{"num_attention_heads": 6, "norm": "layernorm", "norm_place": "pre", "attn_scale": 0.177, "bias": "all", "tie_word_embeddings": true, "parallel_block": false, "optimizer": "soap_variant", "warmup_steps": 200, "decay_shape": "linear", "batch_tokens": 65536, "max_seq_len": 256, "doc_mask": true, "max_steps": 4094, "dataset": "wikipedia_en"}
Each number is 128 + 24 x the weight over its row's rms, rounded and kept within 0 to 255. Layers, rows and columns count from 0. Numbers have three digits each. The size before them is the row's rms in percent of the matrix's.

# layer 6 MLP down, 192x768, rms 0.178, rows 109-159, columns 640-767
096:113099136107108073085102141134150108121166171146149126135149158114112127135163149141124124121153147167122152115110128139104090141136120107104122119131122160134144125115176121128104122137130152103133155117129123152148099123145100151152127149094116095130142140159159152134118142159100093124141172124172082074147125129175138143120113130128153100135168123153147144101165087169136101130121
102:116131091117113089118144144088108149139123147106115138088141120153189128133157126128142169083078123137136127128127106141139105078142116143134185131156116141128132134104122103119110133113082132110123125145132135107123086147139159138147120142119116127141111132109164134099143100067132120123146132159115136117096155109180129141117118087133165147106144149123108105094105116166105114137123
105:159122127083087146168119148118140126157148124121173153140134164140145181115170087162207185110063102122099167158111167128153161107113124144142097125133158125140133165145164117134127171141133125134142149153138144138119122116127159064131138105127122139182121102132103143139142140164118199085149168144092150121152105139143133136059147123081106142158173131147148117081102141107091137119148
101:113161150089128128143122089147117129086112140109132120164105139161148152100113126110082100109120141113165169140129111096138121156115123117165117188090133084147146100159101094102106144167127105155117111091176138136150129100134115072102071107084126110129091130116112080160110077145103102112092106103134150094154097133136120086117137107135114152127126138121110134121114114141132118121133
099:149095158078175133131114133107146153117119109114136127087096114150076105187156138153154180149146129130124156164140135110123111104090132131102135180197102108126145132138095102107117116128113110148118130099138134096173111132156126157161112061117144109185094139139111153084116160191155122135122110144124151171135097122092123141114140158141123135120122137129133153110130132111163117086143
099:157132156097106091158149110113112086159122121083113098121134091135157112116107127141107112148132161143122129116123147071109137126167100141146148133158115109140142104124120077150123143152159162142150159139114124113155128104112107124093133132113143103156150110157102141115118156162114117078116095161122183145134138137120121137128128123121112172105158130162153115112112089091106101170129
102:122105108155076148141164154150091117147142129177155135125139129085097147116144142171145139149120125112158134109106164152114148125118122119091176103132118159129135129173106140165092151113134133101140155094088113090058115113116109125119106118139089118137122139151129077146138115096154150093144062124084097093120108149128123101127154126148092110148133127115118164132127125174140092150125
094:155129129135123110099112170157141135131123117133132134118137147105088114166108099138186157133135157109104138134123121117154150129140121147139076107141116148102145133104136131094155121088153117137145149092147122122114109124171139102143129187118135143163147103101144120156126133138141113094126142142101134135129119163115196130132146159139138161103162163102114132138139093122158121105090
099:111143130124158100144136091091152136161140116122110131141117098136139138082137123104103114113146179098140153155146134136118123092125152126142119112131135131110109131108150141128150158105114131094105119145152113131133145108104125094119100112110106162131149092120154133125102155164139140119128117095143124158136108093124129113140108074135144151150143128168121114131137132051107134157155
098:108139131117109199150137147131137144162162111125148103106136118130123129110135126117146105189142143167081154126151114077072100118143129136119118101149161141125142148151152145104113085161122154147097129160139126155108130143143101177123119124127119151089072169095121127171119129123109130113124095141113135127142130108121136138124164097117167128146125126118130136110134125169134138111098
104:133150103121109138189122111157137162104158154095111186070127167097170106105147166108211108076153127118142131114132108144125142123116079126099147150122141152127113154149110133160155156178110142082116129070150103152166113136129174110138160140114118067139121153120175099098108065137117128129136088139149110153133152113115152136152126149143124123135114150095127082098112185156170093157163
100:147146093103135140138090096125138107094156113129117125080107140154120130116098134149108109104131144125113115125140104078135173109140139123113086112129088147128120145137099095076136080090127117113129095125166118188135136127138096091119152116136106118118126155114118130110115097139088076113094123138087134105164099151123141143134137128109133151146158120097079111107117140121128090147129
098:130165144136115102138090130109114142102120163121147103088101136121157138118159153143161093141132140144141130115158121147133169121101132131142113112170075116120109133122093134106113148089138117118104101124160153142164145129135099102112086149169106091100158126145088151099155111129114102107102131137123118114119154126163121098126141080097113116102088093137137132116088132170143147122126
101:111145120135096161131113127132116177133171099112153132098102159141108092163132082163111092131101151156094136136127129107125129115135150091148110097134167113110189165133144123064146166153089121137126162134142136109160135116109099125153124137100191128145121112107120133097126157148137119132093171143148133141118141142134127109139076145141097132135113159181131136173137107149172090122127
096:154127143118138103139155107140128153127148145173140146158155094147151132140149123130103135185109124122103148134165121099104150149140117110150144124111107134098160125064159145113150082118134088152106100113079148126139107129129156134119126144166145145149131130157133108141141126115132108130112114103163120161137132083141135102070132113089183101097159101149168113106116123170161107145169
100:106117142098074178123178125175148154179118096078167149111164157052125152183113116131172119107133131171135131146163144146142090091105104121154076130126143094109103122092140109081128131111120109175109120145141129142111136101102139101106112131152134089136118151117127148141166131157167118122135144131128113169117171150130144096118126109147168166113134124162161120139135112155143135132122
101:110157107144158162159126143098117128120097148145141136107130151108124138186121170152123108147146120127117124114163092118093114134139132148114150125121102137114121146096074093120141165135136120152132127172114123108159172155134168183125133161194138172106122123142144170113169156154114126145125131143149105125132153152140109123129093147129092110134127088104138132120131104111118085098145
099:160119153148086123153090165134132127148103127170101109133156120131150126133118123172078095125120119124137133172158155128094125144152134154134113132185128183124137147141113172119131105155073113096122126172153115143136112111114163169102129133118130129112160095104156141094131120102115113101131130120124180129132145154115115118172091125213104138137105130155161124157153126084102125142117
107:107113114147144179072145125127122159126110082093114119109112114148138098132109125135159092113139095167129171122136168105105115167197147082114109156116111135130132126133102153164157111117144121153097153119117126146157134139157149192156155163167136126144142117121098131139149130147169128101102137129133133115112120164127188142105100136116117161077117151166145152090157133140168104150108
097:126096105129130160096153132141103119128114106095098110121131111104123103177111128114108117133145136079122111110098080101129184116117167116123121163108091093103134143129087145146099142149105111137131135119102140113175120144123161114167152107149108118137127133096111123145123135133152102141087132118144152135137119087144151115099160141093072136113122129169143112169110179072096133138076
100:121161112129135133140132106138140149110123091145137142129119121144097128144113152130113115115114150114144119125142111129123195162181132132127122129132142142147098140140162159133125133078122128140138110094111153186107095118145139163123148143182163107139144130114117161143132122119153149120105153113121107125119183126139107164170137125125131130085128121108118158138125133139193134162138
100:089102145112134140138159113143140114135131116122132118139126132122135127098123117147097103147108085122097101121122122099076132150151136125106136130150195166154112123132124143131098083129079122122166142093081201099086134134096136159100128090193111098161088143116128075158110144118127096146126174133099086147127115114123116151118156191112168159108109148106085149124104128111117144118136
104:100157125156077089109153165139112110124135098176141074092131137123113135144148120147122133134088133099116173114131159114126148082136086108120072118149133120153104167130137123140126112137092160110194123164122138113134103123139125145142102156094087106167158140155112128091156099121110120162130168092158146135169098088111097127122109123140137103124153098133105130133127102144130133175101
099:084117097174076131172092105126135122114131093137132063118176125146071162096106146128136135148109086127120142103132114080118119134147125105118164111123142137131106159125121137107110113142078122180120118156102091131127145105096156178105117147098115085152174127125202151153128132136108150117107117114118095118125118137168123120148109110139126146157102141109139129135156151172146121122070
101:135127139171130170144173139134140151170118140110108091108133103115121155104150141138149166129132130139167114165142145137125156105116129123134116134094142122129143099179128138176130136158131139138130159120123202138100141144135100130147124144092121143108106131181145159137122186075148115099130122128139117115124150161171092130168107140136151148170115099125136144126110119134140174156111
098:075153138131114097108084152117138156094128177066130089136124161107139151116137143110103142107088121166117121084189120111118127138125109154109093116164170132153177127133167122117148133120089104111141111139135121108147098132054125166111066078092109103113086148110109138116127140143137136090100120087135100156132164117157140123135161120117119103152137114118135147106103123156136099116113
099:123118123105091141144102101120107137122141136119138124108161141114161124129101146086196129109120120145131123120131144111164146108125109109146126149180128107153118125083139094147093139106112103130112088126143091142164106161088088146166105143138131085099120138161134154153134159097160118138151126142096129169158171117132097127126141156122067123110158163132124130154102133161090137149122
099:127103143124129121142094133147145157114131095097131152094085137156180129135125119139139113139144101130144139139120144099127125104122158129139114112114122148130124106188135096090113137099125125099170097113118093101064091117167142098096100097158095119171152158127150139120109103091138125130160099106147083127113138144154112110086140148112108161128101104122130155124100095101108129098161
101:145106132154150138103095140164147146119098139135110161121120115170140167132089178137133132164089171161087098141088192119103188120111138134119139141116168111118129135139123133129130151084123137149162143118094169112097139170127124134124131104153133127118118110141125139119109115132099156126118141147135113160118135123135150126134129162096096107159110137145076155113139106133117110126164
096:138157116170145107114160138153117136115179095130108117132160128131138141162154130111176137112114191156132146174081156140133092114119141104137113176128109127096141145156127149115119156122117131093157044132137094125093115098192104119123111151136131100101156121140131129158132128155105142102131127147137126176143126103146134151153131180142149086165153077103125140165098140134157113153124
103:154070158147121136134160108147156138141122166146151102125091115147121106143087146124162085131081106140144119122150159159138150129128158119157091097084084165157146146141172111110115123078149137137127129126124164119097131145167126163124099129107106089117117123154130155104159132142134155136085162106094114117169099187114144093153108108118151134164120114163083145124106121154146179110120
101:068146124113128090105105149089122102140130202124142139101088070101151169120105096075090161138086074128136148139116144155134117146145110115112127111142146112139143161123092127134117135129090118125136135112135093151152120161150108117138151112140109111122139127180181142134121147134128112116114111120142106127163141114140150109136172156135155097184139134119135132126147091114120132093095
102:113117121147133113126128130173096157134140140124173110125109126133103198113125119137135124116120110137127156136140112075148200140139123082101148152141126166084133136126151124134143139110070151148114114132118147142152105117099126073124199124156137149113141125103147174166126143205138141124126093141111130107114119098110104089145126111151128150133127201166133161111113167125150150137182
098:109086142148130103094144143119129143158163173148170102112060106143124154088132106137144106097136139154107088137139138152115135139125126122114134167118161123148121102146088152117127147086110114130123150118149153117129140118115111123093120143124136117145168160123128185136187120135138110116132104130089164109144161150149110111142132124115146123120152145118081145159116170120105146094188
100:140108134136126119117136137147140102098126139147113157124092139161154091117131154150139136137161141135134141134181131178135120124126128151118146108103114129107122079154115141142111128143141111150109133161099099142123129089171129134131098121102149149139173106119131126105147123132151102084121126112143123089128131121168096139066180160116123115139157146120136119141158156142135149111133
100:131140138120109133141108105108129148107144197116124142101096162085155119183141151134155148116151095122137138097114094131087124145130127112133103091104128102154125138104167125135140165152130071123147160115132113129142104174146146123158167117116132119183110158126131090188125151144134139123181108123177123110081125108098104147079099124113154100100121165160115079117134167078153143120134
107:128155130073152187123132131100133143098095112133157153085118143110106089143148133124163135148147161085107131125183153125128113126141104132136141146124125115122142114144138117077121156147111104158184128180118138155130112155152131119130132113150125120149125129118122105169095123113111106104128107129202151125112115127102125159129152109120194118130125118134160146119100107122083111133141
094:116117129112120162085080116166176097124115103120133140124084134152115127165131080109105119121092151145100141161122150124132109116137101098131157150168078117143161177124104118097128131114109118111114139110162113124116142144145125124111152114136105151141122127157136148164159166075133120134140128121096167103116106084127079113130155157145102135160131169104125141115137149110150170122170
096:114150119149124132142109125108095180150101129161096142110152152081126169086131108150138120142101122125147113095117124126079133178143114131139136167123103129127081121158131086128125104132144087125141177171107164144151161149118125087128122122124132138151136137105134133094114133144088085124122091171125141135122087125141109098126131110127147091123135132123111147145151119072113141170127
096:130121157131123131082141098119086183127115145157143128158162144120139167120152181149150105128109098104117141158162122095150101119136147124144139159142120125152175155112128130129136145106097123128099132114119146129106105083164133109133144079119092144145154151169101166137120185120133130098141154125152120103157095127142173129103125141134155145136104147101115148132151141093120139154122
105:131088056164166093101122112149099103132128110097117105148105158111127166132140102155119078163131160156123109114184137099128137142152118097109140107136105131169106122133087127118134150132106115115123109119139095110127139106124123135158169116102125113094189110127116191078126108137131111120104078137131128135128104128146154121148126058147116145103111095088121117116121125153110165148141
093:135132110134131147125153153112143117127136135075135115118131144168153106129162064124153159144144149129154115125118145150158127136118098127167104113158146115098115126098143139118128140166104099097116146146123128126145162129123141149141118107202185107145106141150129117130114133115114122126128107143116137149139150122110142068089135127111110114155159117143120126131166167125123102132106
098:147115125110087172131096170095107115128125108136137139158145130131114102129102099115109135123115138094125121119110144145149128088101132125115158127160128132135157140103122125154113124165071115139123174147128109135103093126161087125161141113136075135129152107122106119136157143121122131121135120118167173145127163128082129121113100097122127074135113120152131131161125174127122100162170
102:156128100149131162171143118167160112109151122129150107114158120119132126118080174124090116110067092097097107130136102116153129157159102106131123125135143113081136161122154118110112154166071085109141131117120107165136153110138092146158112129139136140109133127135128135141184129117113113132111118096106150140102171110169147117130110154125151193166122107139141146130126122141141141137085
097:117129107130169171113122132126108142142082124088142111107166102131112122145124101130090129159067116128109127096107131100162108135103141116129101113127139142137088106184103140063106152152066121097133152102155139156112134129109161109105116136173109132175124130093133204082136133158108138178127123175160120109142146145149156125124106155085177151144139140079102130133146159084122120148109
103:118110124123121173074096141134132115121101106111146084150109171093142094148141095091145111102139120120156080111146137138147151128179154087104087155119121133065111121144087140110127145167134107116094149091151101137097105135130133096159052126149107082122117108148125145131135087112129121094122085084175132103112159096097126171158121132155122109112155139128148135115134116099138107092127
103:132124132117134135121098126130112127120117120118084108100123126085131122103129146138122140113131118126130141094145116109125101121098109128101153138121130107167122133124098155118139130096114142134104127125145145145147144106157150166141138122095148126109142121113122135128128127097126129124139079128081140116126154106140137176097138142117120093125118126128144087138081119156108129158082
101:135140117175139142139127095130108129085123100114119160121104140131129125106134149101166170094125131130128117146137145086136093136106130133112094092131122155135153141129158154155130150149119137106109136121098145129147130069098131128156121152099058100121154138090098137135134132075124137172141180124076125115120095133123097133107116152094092112193168111143141137157126138106172130121127
099:112078096111127138113146109135111111118142138184138132126038139150156117152100130118111124123135112138119141139128133084115116175115117134146129113179142131112205145105106126142118102109142140107107133107156106105144131118112109145119133092137145175137154153118117163110128136153128148126122138149103128135092170163102128119122138137152135142116118167101132140160158147143120141094136
103:116132148136133123130152146089152113132107125119157135126159123104129134151101155133091090110122130132089139155111115135149147157125151146137108163120064141105135148100137151137190165168108168130113131106106159150145123103106144148100157162151146134116151186109129160127086141156172108138103123156158137091179125125101149138123110152115129143150151082142106171098136101134158155167113
099:137166135137118121171138128110151127170126108167123101153097126112132145088159090165149127133124129125120112142115105119103129170160161152123129131092165141136142154150161157154123098103109177123106129140111138129106147152123127118109119103152153103170100166144163118129083134167136099153119136146150136156124116116127138115151138146139121119157104126171119152113144155176155114123142